Part of a small language model's weights.
Size: 18 layers, width 96, 4 heads of 32 (1 for keys and values), MLP 256 SwiGLU, vocabulary 32000, 8.03M parameters.
Architecture: RMSNorm before each block, rotary positions, no biases in attention or MLP, untied embeddings, normalized queries and keys, capped logits.
Training: a variant of Adam for these matrices, 394M tokens, 6009 steps.
Each number is 500 + 50 x the weight over the matrix's rms, rounded and kept within 0 to 999. Layers, rows and columns count from 0. Numbers have three digits each.

# down: layer 5 MLP down (transposed), 256x96, rms 0.182, rows 174-255, columns 48-95
# gate: layer 5 MLP gate, 256x96, rms 0.213, rows 175-255, columns 48-95
# up: layer 5 MLP up, 256x96, rms 0.18, rows 175-255, columns 48-95
down174:408452571502596519455522473459497418549420515521492536526510479529487633478528477515479448543529472481529560451495372500472429509500501420492534
gate175:511513526457528502519532486515571544450401476557529532505591421516520505444484501461470514546523562521435506546493549545519370518469446371512538
up175:472495490492455505575524662506584505434534498528592525496509543572510498473522574563526470590489580487455418508428471540458469515466530477520539
down175:384575541501533430492534498514511503402495439416462446558484498498509425627476551568573504490471515477544539451457470536524437463490407544521409
gate176:592466479499548563498487557591496431411547536526502520452530515523414548555481578533503485435507560541473544428544526583598552555537457460478503
up176:466500490546575489533459478570523513591499563479524551518485531485484508440507444464471441467501509500366471621489469507400596471506449565448519
down176:532569562506515516539417441487453500569517527495427434447451486426505549575538474518550510635453517537450453445557557443488620439486507562482480
gate177:504518586490516538561489528389531525500491542545499526412483440512567505627456462552446431565564617489554529459481496478488560490547453515463561
up177:528519414569440502477566384550471442586483516368459462441554510493526558495409532456511600438436507561478544419382555529524486540549502532458532
down177:606456461473513502493493399502527487491520463506516514493499471441541656469481514546610482511432586559512476539440467550610450487540557528563382
gate178:508470545508467450415422549478530400463467500537488521486518468472511585488490546492481553492536485487503493519422533487478575449462536518571492
up178:510484438537415492487526600538415464526490468537494544406439485544415510507489361484509530474470463507512493514503578456478475442500546440579540
down178:589510543543561396533510435500540495440497484515445499541500525520548560453431408533626427481527545519497471472589493470566439502524592534402631
gate179:482595562586479451440446434507478533444510500500469550451470397468404480457608478428405586495446480519450536498521416548350334471503478364549485
up179:496424513494459477515521568420529516484464503440524468561561442477557535553474522411545495464546471476452613501503475493463485466674509504562489
down179:528663432531508521541519474385447566439505457521531468463465400473458459483543508435538495521530498487538450557482447495454400444571504478571566
gate180:499581497559552534560545605491450524505411483498578536533385437382514495460506549445441409482443529564396525573544464364356445566659442487546524
up180:423477459466530591561483427515507592416437422474397499531535477508385425468515517519493473421531474564487428531556494401578482539568426460454524
down180:487443557503504510507410443511519517514548464420510530546564565474531501465561486576553570599520468482478472384406511525522565473402560535604412
gate181:523460466474485520466512571533450505514502491478468472550503485539428494527505453511510509491517505445494470533528553420520474466503512596558493
up181:459561591512487502518520486423467535430516450551536557498488511553431496525454475431502548471455507514466440464524491405497508480458460501490423
down181:476441453529522484544530491427497458494442514516464460507471611500500533545485460513475513496481436442529517503503493645528444541525505448492594
gate182:516457528461641470599508617497439523500543470542501500493423499535406522561574485463541494554477558434510488453496519542460426516600520453552486
up182:485491549488477515375459432456536512465464517539486493459442468456533448549425582583538541610542529506505504556527522544583440468413576517512493
down182:646481449473515556473521466492496530512424430489449447586459471476411585563478428442638474506533410433536398462573497440512433500499452477489428
gate183:461444533519500404453521560455449523569465433522552498485513429508503573573495455445510522535518505395489522410469476482461561559469474525458521
up183:430476471520380474409488511511470492481531523506474559467556410514453526511512486442503457538513546485558561549481491459452612472543482545527533
down183:443540506485497548556522507473462494465536457470478490500447386459487504400533485510506485542538491547477565476546540541566433511492524448457520
gate184:505549446523453512526460522569559475516532429427512541529541543527558571486498422404481469562444537460524537496546474468500458529538465547595503
up184:472559492430455410489441583546519515521448436500504427594499530493553437557601558561400454426463521482558542500367518507468494507454509607499500
down184:634592614561537582564440529481507518457469433471498559549493482573450460531486513533535509492587531507452508528559507504464473538462464457474448
gate185:444586486534568474462466535493577469559520507492476510496423535417419539457515490486559445558440470444522504484528525385500512452548478494489485
up185:461465469480445589431491395535501515460481461504489525511492483521455499461471586526499538449488477514453552468448449466488405482510449527524546
down185:598466483518492442468595463547467518551476457469539471445470455478488472437453458528489531575509502489501488535487610519461499522449565523433568
gate186:486415543505496603481493566497656491544506495567504418495557469592424463576469561470436542465549564437490438498505545427569481413528504476531630
up186:490451519489472497578518466487486541393487442417556502455500560478557532483507530437487513500441435524512616453536450529448541416572605437468502
down186:443464492389433485555524507432313428583475513560594490451488543472515548347500480497443564532547536404540430459541490457498514402483539522515467
gate187:539538534470481528535516535486452576460519499483420620509462528542468526531584455437425448492496520540504484475576537522522444569475540515597563
up187:530596502569561591538516378494495483551556495470431476516458504452505498438498505425482517530338492508478540478497523505533531475464530471520447
down187:361399488580454517544563435447482464407521459494490545427526603531506498490566425507416478538495516463476471561427477493503549475533506478503569
gate188:524574514469477540365473541462523438499508564476499529491532492483485520608518450476463450434480479512492493432423478483590537529560402458544501
up188:456459441597549516465471537428484499523524560448561561537447554429527499433492548475559473578457581502528521474494475526508431392506539466434513
down188:487556558476659455509478496527526561404589493476483527483521457492540508478526443501499412459537544504537514520527484572536502512511475410494480
gate189:502500528444466507511543426400444490467438451491490519396546440442445495520569513534488526463542577521483479486525480488479474537526446422503534
up189:469518536573504490534507470529545556544504528533555595499504556526386495563491497489505411494530601499652476459453548506550506559416454527392491
down189:482440450510575423477521477467494469506509569496497460460551624508547478437568508396452566500504479537503527575483551431498538499565569498517445
gate190:585536532504494512527512606495416468493584534443516482555525487590469508488504380511501402422521545487530337473494453547575428507537501451552493
up190:506575486589557443561370473598541557579511456495525465524478568405470549591448429504463425446463513448493501511486612496515565503543414507480491
down190:410528484533530499527510571542614453544498456603582461517512503535531431455421505473579453402446517436442513500478542461522603488493469509445415
gate191:558513466539493596490478542508564443587507504520487493499512486381555536479476515515499470446391451516579445476574460552460459574512490589574593
up191:479460499522496438595561450498548529506544513399465516506483559434504508472494586523505530448525466606548610391558543555486554448449542483480520
down191:526476464527424553443435464505474577493485497481438455439529490543460467518496469455451455533554435455491512466472534532476551468491505488423490
gate192:558480539470556446554476553472552500521472534539449537516539553538494555407508516474497583562502549439519548500527534558478444502465576569590542
up192:464424481557511530452557527414548428523533519480474550463533455509408443478457464523491503468522504551517428557486444511467530512478482503392559
down192:578485495420436461448555479437506557620522496518471457546482484548514524571495576501597523490467520567499501477520516483443513442512514613606488
gate193:517517485496533528531561533564544490509520534653567565497454494472530468454462389461409400481460460367540476587588463396430426571449434434566542
up193:436442479463480506520593540491420479509519548571459446446475544565510443524562541426454569455569530485511505460526494472491519486501531510451554
down193:603425471466481416426439472496479533437500493566427518504430516457526504454512529495459440497552450494564562424508538525490468502451428463500377
gate194:562485493570538624525419521582464515454569540479505599419495536459627555506560422465482493428443477486472537510454430503411489536503467486556548
up194:466544404581480497667510469461537604461477539469571501490464476466491556500541489481534494519460571552476535552476372441516467548535539555488411
down194:550494472408427493506486530454497586571486494485536517576496488437480521564553598408502488515525521461485476476453534538550470519504476514500496
gate195:554548418588524426450487600449442589548424472488514443514494511529557464475473388502453531504528474490470434505588453494446541499496523487591490
up195:516521466501590558507485476498479445477537605521469455525434551481482493486590510565547553593567540544556572485534505526453460554543448473439538
down195:583417407464493487408446491495511483524419467524495475576481584431526505353504450495524531546545448447502464520518608519469573582529488450552504
gate196:518499504471566559568505456413558470408471418471593508481468454416467533519426517463516482498540473438510401494527522520559506518584470486487471
up196:457457499478555478497468553455545440412602575475464438453516493466503433522456450489459473480545399533510512539480437503555555457483499503512530
down196:481497488486524526537513466605524529465520490541464523426561497428554574497521528479507482472464391503529493488510468516490499504572538471537492
gate197:460625588523517542487499550473479518460535561566598478479422484487438488460529519453391452580497474561565401441468477468467515517491487475519455
up197:431524471486472490477506422473530413576478525516427579533579534484576541510545427459510511507431479595471489496501439426373419571512538490432479
down197:679551489423547453539471490516492462479539442501452585393536546444499481532455484572527494468522528505468464523562421529537501474486445477454506
gate198:550484561516525485512479538498449471540506525462552503524392498435530512532497468410509419495551475427506498651593540465491547523546515527481529
up198:523550414542519489502487380548590512338508474511470570606627473533495447525450493495423536444592479437406512535522492456579441473557457500524538
down198:590540574496516435478602580522462474548563569497514479501496406458456547532445497512505454534485445536658545513539406459567483531401515419506522
gate199:539480552574531580504431409500490524490497459445358493442592525476406619561522487373443517448487522492568507452403572499503436570621399476480526
up199:550483485491483505487446485446517466541458404532481412397544522497524489523470487500502489402591472620493458521543510475541459576514428485512480
down199:420434568461541484474530491477459529445551522480504496523515567493536527427497593510496484463590489453595475429512638527466485561406442535401485
gate200:518499565499431556445479536488455457444516481523469492517529435489491537509543518436521509452441464520636476453526561590518431557478506464575523
up200:519496519473541583512545497435536518502598424434520535476490515542420532452523449452462579471466509538463501428539484569535542509518514507514484
down200:543457548477419467423578506536425468578455506542456559529521469534494336470490520500438496472480430482522484439473515482477539585485520397629547
gate201:503492500492524531505540474399481527431476491532540547539539407507565519550480498498505498446514495420454536531534393598503481504605432507500505
up201:465503549573529516500558481476487546523422547414556520456413473536476480565505512494540455490540442520540461574560526553497475427538453464484474
down201:426437565493412545575516543593502591431604489517506455562455468517518416469544516462440560444467588529408513507487410543474511503577519519556460
gate202:572563459608550578558510540524474589527468481538535483458453406501510522536576541524500530449473533506470480446536479486407454492568448414585489
up202:492515451436446602501535449483456530500457501573552515466527520445535511506536388477578504446510520491399499541478461561465523493442471514501426
down202:473482532381510529459528546467471508470496477537498499647534438570387462529563477484530533543531448483470506574445543478615570443373561489477563
gate203:568558546505514568503568531502529530501467450512528445426490426495579556482544514562471493563544450582558425460622460558485498539449489403474623
up203:496650488495450528529503538522513555535425528592530589463451483407553490506587510552502531420457437533551544514475445451527537547489453450484536
down203:495590514481474493495493647516544489534477468538466489434425392548454568369501476557531526479462432472505509523486500525489500456439525504574515
gate204:535513506498466470486529537586518517598517479558456547494473533556489653515519506429553529470431540461516465528416495528466561470458458531613552
up204:499523513480625468492441563480431582477461463508469483401469550654522484502512400537591596494543482480540562543507443507474433492497498489499447
down204:487594485504654545499553461421531463537456506442506473550478565524427539536454481502523503463511529476421437539468537564547435523591486522440397
gate205:529538503536540445493361426467595473510503523460384558472527527502472476493404540597438469535465578547568458471438558506549511462587473433476484
up205:434552521536538526485501534482433452486483496438545489563417475366475584578490440435510496493448477494465548520507455646465502622415512489489457
down205:662513478531485522471514523496457413497447505459536398562452577516526569435496562527446376428423553500543488530491548550540415592565473461413615
gate206:520587442503491574492550460467520558556527545555538411486499407463454536504432391394529499488507592488568455512497583506387476589556376514494573
up206:531564601475494466386466644512489470372531409469504440524449567462582462498598491544532451457537455396360463418521514507540461492420493579500472
down206:340466462490629495549484514513468488458517438466475600474503581540587492525535451543564591519529464422477510535530502447510518468457625553472376
gate207:473539539531429552593480548533553534482529561482603532540496501436585587490559473449455546471381547527509556551435576430470472496531499499536535
up207:501495443481538458495507521483525450538606494559535462476413492451591514532430432531425511520504451502471511560535434475504507471532459594485524
down207:696567581447556523462547430497484552438496521443541390512551497506490518472455475562534438430543568461518515535465436449504502498527519452475483
gate208:651543603510558534516465540468508500477488566518464534503427493524490481544508459543439456476519501501526524435568487532524506561470389492506525
up208:495471458472449507493564472519577563438440525506473431552502522555467461511388492553556551557487417409477436375511471518539456509534515513544403
down208:555431539341457497453535523450434623538501527438504455463510538469528604577458447537417529567502483379411460492533461445508459485452498540489499
gate209:513586577490498479461552569495534517466539571468451536612544500470420492571510427468498444462497574468442464430386495581431388454534516457497511
up209:459522463569431461547562445597401482499491535523585498508541530645444485506458551535508418487500473521533425538470572494601465544534468500490509
down209:607462565446531462548581519496531476422569458479514491613512537476519594450502489546600577520472523483497530518412405538517485511517494516497380
gate210:650504497570488459441477545375460491511506476554533465487534462484484497506470493618478520502507502481425457521478491496485547515491466510538481
up210:478470514449635441570532465545470562443476455488605531513479536473469496600509534548523469427575554475593469489472433501483553535495569521423466
down210:499514519416515564559494539511437510510408498540458508493478586369518500457462546489460581529519493456524582504522407475517505558558504526533609
gate211:512474513466542497475489514430542478550402430571478474492490479450514453517531486466513467531534530514553514548487517456547536427524458451492508
up211:535535509494476512338544547551477452495483568563539434505437475479485439498526599541479521451457441526485493531518505434479435456535498420375512
down211:464490522516424540535476452475561553489496506547471572538508471557453478428515505470534540486549504468455536448489487379536552436499529601493524
gate212:548554540535521560555545424515518495514597463529444517479481369438445495440553493515457432430491488533599474496476531527419531489443453518526516
up212:548509528545504574489542517426487497461503509359443578512542508492551474416503488565522415551476475491483487535486512618474497419520511493493519
down212:506504542540492498496504534520551521577496471525503519407462553576407606545527468477563562500502458529601523526434526526483530470546612522441479
gate213:618485532501506512509490526520451473475577500518505659489489460525416505491480473579483527558547547540522457522598441432495580488517509447609541
up213:478483566481495504392433522510552462381591503477424535502481562524424479473578488566509468491536518443605483410482494525468510508480469402452553
down213:404531542480486558452473523497489513506552461437498589570474478556515515520449438571597523540470487478495475434504564494559418499420557473540412
gate214:509426549538399454511516560448534439517430550510523512520538447525477560527482368495457501470512557590506554522470532515488423620534503568448545
up214:541446572493471479544499562527594509450606437533446480484457484563460521506584496561505549452547503496490535499428489474509541413427487466491505
down214:495541344515466484502447528514548532524447460485485464473524502440560463536581469424484507521503438525517494560547544438528604572470440496546493
gate215:512486471474478500505507469556574591468484409532476474537564519541537529508512499504490453456493517448407492534518529545480386406524496431558480
up215:496512507557472522567426393623537640518463553551529521521553483514486492528492563505464458529572498450498470550483529613491434485505497562503531
down215:329506534525548500611417563516440445522486438515551534590460563447491617551511494483469563531504479493553461539486520479510558592558534569409447
gate216:579529559451413475529572524511450494487485515532566535559385542583564555498476457496452556449446606476459541428489501459435471485512454410498532
up216:532449479531578457490502508495550494535491585491539513510539522553478488476541405548505492447454525438461502444458447485490493546463444543445467
down216:342414451472462573409555459487492519549543538612502424515493549519434488381468433559507429540436534502564520458418547471473534575528464586497550
gate217:611595507487557494552496492389507592469504547499527389499509526553493482467575588553480571475453500405464389423475401553508431607558481503631528
up217:472402395492399527568615506522426559514443492588500414475476502415604578556466468457469449571496502422460582502525486553526388384459461466505364
down217:421367469431500607492459523607500600533549471541458590477420532569525338410566539482550509543492442542434450596559493512444423581420464536573589
gate218:449541397535455503583477508452509480529585502519549476476501491522465600482557531556490549521467483499538486451501531514515446630537447488489622
up218:455397484435494603500456540551539557534532614516530562584462416423527485523507543480546464595472547525480578449477458479409449517512530445527502
down218:606516480512521457492567491482522491545533474535418451554485459481544467527499495483499477481507443492582453488424486498449541429507458428466523
gate219:552483517534516499620476561448479464468507551519531457528377479490523539445533532510511466495508549514541495489484492572582529406524475469515587
up219:517549488518558592485579452463546432494537497538521590550579429505466513506417445563519541492432468548445532404407513561404521479521462390477523
down219:476541398473506518474618508543539442487485550516558540537533576562457588501482508575458447488564463536542505440456414547396522459553480414468551
gate220:622469517480428442494560568510456465550520430607504588502532488540505459400400538399508584507573516502439489522433568520474487513554539507468551
up220:494568417501481517476489444508533337563489531466529442510533510549439508484513491535507541414529539490492510483462483437508450493509432538568606
down220:608477467460494441516525595511449528415574470509482486532521481495553423533514464421415491469482474490526480508370551488522497472492605472544591
gate221:550536508435550453481518534472539522473427571611470464511482556477486496454505533476450406423592492435559462509536527528497490503489455470484530
up221:566427462525558560476575424506481474571405536580415472454575464546504517474447516485535540565550505410478476586528538475498453497485501429487550
down221:569576611543552479417489508590557446552578486528464539439509418521465451499472448452436517433501563559548448556529545488474457524472509460550507
gate222:530510454553483504445497455496520585534402492513517443553547486601588533443605465553440529514390515499481513380501446526527503522502486431505495
up222:506456550534419494498439560488463470537417508443531401405463446480549520522527549445513584589492521496516513501485500516525519456464476465490506
down222:306519567490552528492465506447496487447456485453579477443494527486471499663503528558489464498532573564497514453559481535512519472527553463422559
gate223:531481518463504444468550445404458489463475508500533473440515540472562517587598574524405576534467506551577515463442456502488517424432458500504504
up223:577488467525545568571501458561516445497489483417487485509542470504455575422467457435544519512530537542552497490521582577540557510518603551587541
down223:624471459520434462438495493462462433513493468546515543420482468581550559448556550507516562485445524493518560500547521438472466408561472512529442
gate224:509595402584514530518468445508472538571420510503536542542529489558481524445528466582413584462492514555465440509442450538505426533605333387536536
up224:349459560483614489477540599556543553463459496528659545496517514406587508487454543547493465440558539452524443443519425558634458496535574529491448
down224:512493449436448475396497518547470554475604457534473441444535477475574412453622538450495561498444526462418494587451457469455461515587528539549466
gate225:505536465516466498473454575548411530470550522540489534469518499482536569587553395473453501412434532476448553544519387567398484493579498510506521
up225:451509484453505522394481465475540545523513555522411509576543446501489517516478487611430478596507498531456490450523391524529531510481564465657436
down225:504559432527483494580555467496511428449492497478441570503572636464512583465559452490545531460519448508525450475445570496562510550464526468422544
gate226:539495429511542567455544416409552481534375539479598571512494526464505536493499506490475474492484512447489578551459513520522475534464499433544565
up226:560485519426495436502534481516460477531486533484503506467506521583530494518512479585468491481480486503569459498612503476439538439472511489548506
down226:487558404532478459567452586494480456540411466463544463482420492507481458501541482490551547459543456494473418473528461439518464482519544562414376
gate227:501521557504484549451391436470525507491515447549524428504466491508449519467520436433538454486456508431516495476558503548481477573525497489514493
up227:441484509540519473515455440536462524590512469457509458504570567505509517459434451556421591536509498510390445554485544445532545466550475515453479
down227:455436453541482480459522455498444557570531520582542524523463500530465483487452533451390466532579499498526418509520612531470498493407448544500554
gate228:524564561452451408454486540469535529496570496575532398490446547528452498512477612492533439469537654507535456465494542510516466510539522467452510
up228:497511515577457453515442461482468509482424545503398420557553400472464507447478479489583551511448479580555506520515593502447458547487405518506444
down228:571539453467555451460585501491621488591491459409431500460537429523487437515423532488561468494527492523451549560483483513507475488501368543559433
gate229:451500618535534543513432551553486520460541534531506546663440452449482504556465516471379441495474537573498432485474499523523488577468437467516459
up229:531598486481419530475562430524440450443419473620489523521508454468512470588502504505541388467498510492439440604492432462499470544415474514530612
down229:377459522426393497458469441522416591472522478530537450426529469488419505462539464477554554470527502516448439494485441478512588479464534513497500
gate230:497472608511550561446577519442499431494384517544562493493520445473418477532534448518507476482521511444514476549547500518442464476489484470506514
up230:477516444567524545430556507525564551538460532562562506568503477555496522440503465524534572467418431470463493456523526459571518422418498513581552
down230:499553427533430479520475519570568498494506492578482453501463452423540450543528521509513507438519486531507497470561431484485578486517486458555407
gate231:604524503568502527450422536528523438550489476485653489422568457501497529511651438454501588522511498397439501564427474414497407608518423480553490
up231:496500647496450518463499523546556461505494635475559484442528494539454512374474587487517520622464512489439536479488473549440426463457499590493494
down231:568466477550481480427532493565533476537654484442467385466501501588482422532522496484557458506492465476453467467533458427509448417586538446388478
gate232:515474627446488552505487504503482480583495488495464465542511433437472529488467574449503472617473555515511519512537543503460414575451527449462527
up232:528555490499511445585535494460413594484521513546541514445456522589443495590504589456454472485490539486448493466655545393446508522502408496504502
down232:398443555374521575492570487618426450512492509497488531467561497459563556476522504518512541547516422470469497531454452465433522549481596504511522
gate233:572500513612555466499567419427524558449442484497613523511530362464570484482448494513459403506554447468531504505485432536565488541503410518565534
up233:503504493521506540571487451610494457611516561508420590461541485454548591503456454525511564535535495553437523557527568505564476574536538565543476
down233:632511504527508463525462513506502415502505489541434542536498466517472608525526519466581478603419458523522509488506558429493515534492468547528439
gate234:439487553492522544522524509479519505504401446577555491484454528488557461490591523457584550391546501532484509564525474449479514540498462472417531
up234:477526504441515562444548479528460443401460589457468462559468430472478533527448469476514537575520520407456537548549454594509460567457551511505520
down234:570546439538496363513527550494475404443521428506500484542459512494542530420438558573463456461414493509499499442564495558449556438514489464576502
gate235:532541504494565546422484517533564563512422509568528521529514476477466477565547513606402428535587550430570466475548585517556495493483416512467552
up235:475501465504395564583442486532533596571524504460435461505531547506497493524520544508525495577541504466477494425573527477568526494517444468499553
down235:574560499482533536549457512445459464507468460471503406542570621551505577472503456535590488474525602406447501488453448480555439501539454486440622
gate236:491488507498473606487523522454423491510517523519517519432390513460512518482636587374443547469474502526446476463495573561411477604618612400512600
up236:513562485512481493450479458586551534538451494555456466482484524508548532564566445525579569470505506416521547526488463531523508475471428552549505
down236:660595490537488584524508500465481478507466470497462473562394491470486609510440548483422543505579584529528496520572481542468458508541469469559516
gate237:550582436641524447412454517458503481534547391499512521429544446519387503442509408501422599542551653484467461398438502585519495527557472511592509
up237:515448616406517530552507590517559433467506522515421587648365529490529528456468493572642449576480517514514381506584455437611556402463550484490501
down237:535504517464503412442428432518495541486533442503499498481536589558498469439573493459543441558427539558450486477562538442503513495490476488420484
gate238:552497594466464617561582522502483493617494517612503548517460482437556620545496591532450595433509466553527477518405544502498481472410498528504520
up238:493588458499522453454517433424531505459516587493409427496571459595538446519471499565494480410500506536494582525568447556568451458492340442498451
down238:508499456517500603477504509514469502508434498535545603596417446431471495540465640474492538472485498591409500430480466489456471459502483578532499
gate239:571501536536508450490426523568484459490584454507485497528568496466479452512473499506426487464562429496502465454559496531575590499516537554563537
up239:459443450577600459496496531472486513566515493486493393419526522418482524472468456461506443411419502412476520491476511509569472512461508552521478
down239:530538496566518425448457472503496515492528468461480496618450451498503461498533571478510472422526539515499599518419490577413391502454515459444534
gate240:596566501431668512465521445369509542531432547536456558478522539397462530494480520564529537446462466494494506533510524483583559492520400458516513
up240:539511587550465480493423520499532462536533524503585466555500405486574458533520558517414529637497554498456506437414412558469537589511527529480475
down240:574510482476521570547517440401528469476395526467455492528587620436490587518412547515408436498407443483484519556506539464534517452546442550581634
gate241:482517513437573542499397494552536463439446465454456435497579509491484504480450418506509428546438503490500428490542502445477481573600505484577550
up241:571511578444530441509426409539414476542528451500512436543483468437519506551562452521486465558521486491612445539552537628493426514429484541506513
down241:400543469533543448504561498511480493526492503519511495569455353591529531557451555484531512509422526493478529432605560553395568465531426543547510
gate242:476517501608391592563528509500532502464425489549566533488549514462481508432558372485501459524505613449460554624515543415446378547582495545466621
up242:521529499433566521524482529594524559588424489530478471519555436393412469524382547539459497546521498468519571431446495485532563533549431483521439
down242:572539531503532510543475505529455514538526538473525537476495475561402527568469397475552467533495395488462549526468470483437547484483531534528497
gate243:524491548565472567525474605548417522564569512573550512425448573513549569489429598513492572573409587390532490595580505529496481509475487465523523
up243:524506535518477486569493482504502512527452498488466566553483493547522513479497582461525489503392458562535495563524519490440455437492425449447466
down243:454511455453474458497484505485557483444457512517459561488533514467521553483442558431515483512425436542518497549549599467476485533403536526438455
gate244:521663578554478490453484436489530530493413560536593422414497457575463553517527456550449473489472543450515474444572562551546389525484341495432451
up244:459583477457480468546541544444453503457476499515454385370480565594496547495590548534524486516436502475515501570542437465519502412531500495388437
down244:544498501472519412503473468505561535541408469465508478423554462483495580492474579492665500589446512531470539554468550468536493457436579633465503
gate245:636493523437591551412502510441499445562486472548424577428530534454588571521455430526427533438503498389478536569571531531597481496428416475582641
up245:497447503428504505539474486554545447621499500516541563428574463540645464490489484505375438405428430575470488491504509509471498506563496467455519
down245:434492554415449497532537537493452450487585529470431501466544550447544513431429408441514518498492419517471510484361556440489537390459465546560461
gate246:497501575498593502568565551536555535433532589489492484436353549452521529538553491510508463489474489420481561533572445529551496575549407449519524
up246:496547581476498617560550482559447502495433456534438506495491504431526506531470528492487571580544523522535478487466570602453505480514566502489499
down246:506613436564440496446506403436520472468516489460525577484523505508461483545419500455488404525517437527459518408442551576449492508511448491430515
gate247:514446524404522480443484528573502515605469466545426476412492516499528486503503516507430483490489434479528583489514548511474521453442525494520524
up247:442530526556549499435451542579428522601490477524470494537502428404481484551555452472485484434497467556502510472413425486510550538465584532531443
down247:372563473585546541581528447424478511442505447372542461524529462530467554442535506464476496537544528478519427461459443531540452575575467433477467
gate248:542468546539549548450477549565440475481481411519436585515445524442531505503588497473476574502522529543441610636472474477408484485534502491434545
up248:507500523530540470500467495604463537575469472532517528467509504512511463528474497513533437451390486524567534438530403501508494544467516391452475
down248:531462443516506593417505448460508504453490439422462494430398524479531493505483509493469602482562520483580566481540421569445519539566505455547469
gate249:495508463452546504513356543495514502577457467445477518524517555504493464480556421420443539571502572482559505440475472409535492564610533449411514
up249:517472467468632461444570526450460506499494444489399468449437431481500469426486460509542593569388492440430476560490438499432469488462480498441535
down249:562601539532515512512426505433510530475392475480608439537543514505554472458499505455511480443421479499503414522413446459514457525450559594505490
gate250:525420504496576428457467470519548482558565507525464480526477522510417526514504515523506494436568548434463529528511508526542424580501527468526509
up250:471573601526539587429523444418508491511418535557508458549455492325491484481428549491516520517463422462507488529545522421540587529411454491480509
down250:562411464489561488479532464465561575586527478495501537515506424457448506534559537483460464580419435480554469408592455373500472576562439457549559
gate251:485443519516500583483525501561436574541498540478468528528438421509503535421616542420449567657480514479450485427471523478458368495487461428523539
up251:516537656472507473547526498483422479515637492520587456500334398394467474471493516457439524475513534576563407565454527487526573499498600511526566
down251:487468477399474411438508576514484576431558537555424512477601527602618399367509449479522528537470473501460548592492559421510506475458481465510535
gate252:517593524501496498512544512443506542531476555529526519442392510519404511485467506553417498487466548494392531467516367531497534395581485458469523
up252:465473515448504480545535476437531537560433545392515599488495528554503566482468478456483452490478501463479488436473473390455415513518470443492475
down252:586499566430489471521554517524529529544441468488536568458489436548422452454394603465449480522492572426407490497540404486463467506501494499476480
gate253:579521503543485558486478473555548517537469567558465505491570468490438499488479474476448502411432498475483514403495568505491486489488461543581503
up253:480450451440505517449607483577508421372454569545495544500485581478495482467413486398541473430535481389432517514506489499510445573530494512500490
down253:461460532501477500453492496493446490528412505537495435467540474522548444409452530435442599602535495425551442483434508477520540537528551597598529
gate254:520490518541432510390538534462503530490584478579450488458440390427609478474547559478430455498446433505509503546520424548501517474450485357550526
up254:445531444500500472536425575487483502436569546497581476415538589541442549503464495459453508501564478355542454545495486590508522512499536555516503
down254:530460525445434503489487434464444478474526508586513497465485450555470563499478522519493562560467451458543466510530423444504562385436423417552562
gate255:504532499591452531492508537507487562459520548445513488530540510485624566408403500480526522506545545557557497483518400502474487479494539502528559
up255:485506491556550406549510478418535568444453481571501592434471495434554462516480584482455489497579587567486456433546430472528526522519514465495513
down255:357522547448465515547485521479467523579441484503451519519468481517509433435546430562518493440496510552480417495529496501463484582480524528470478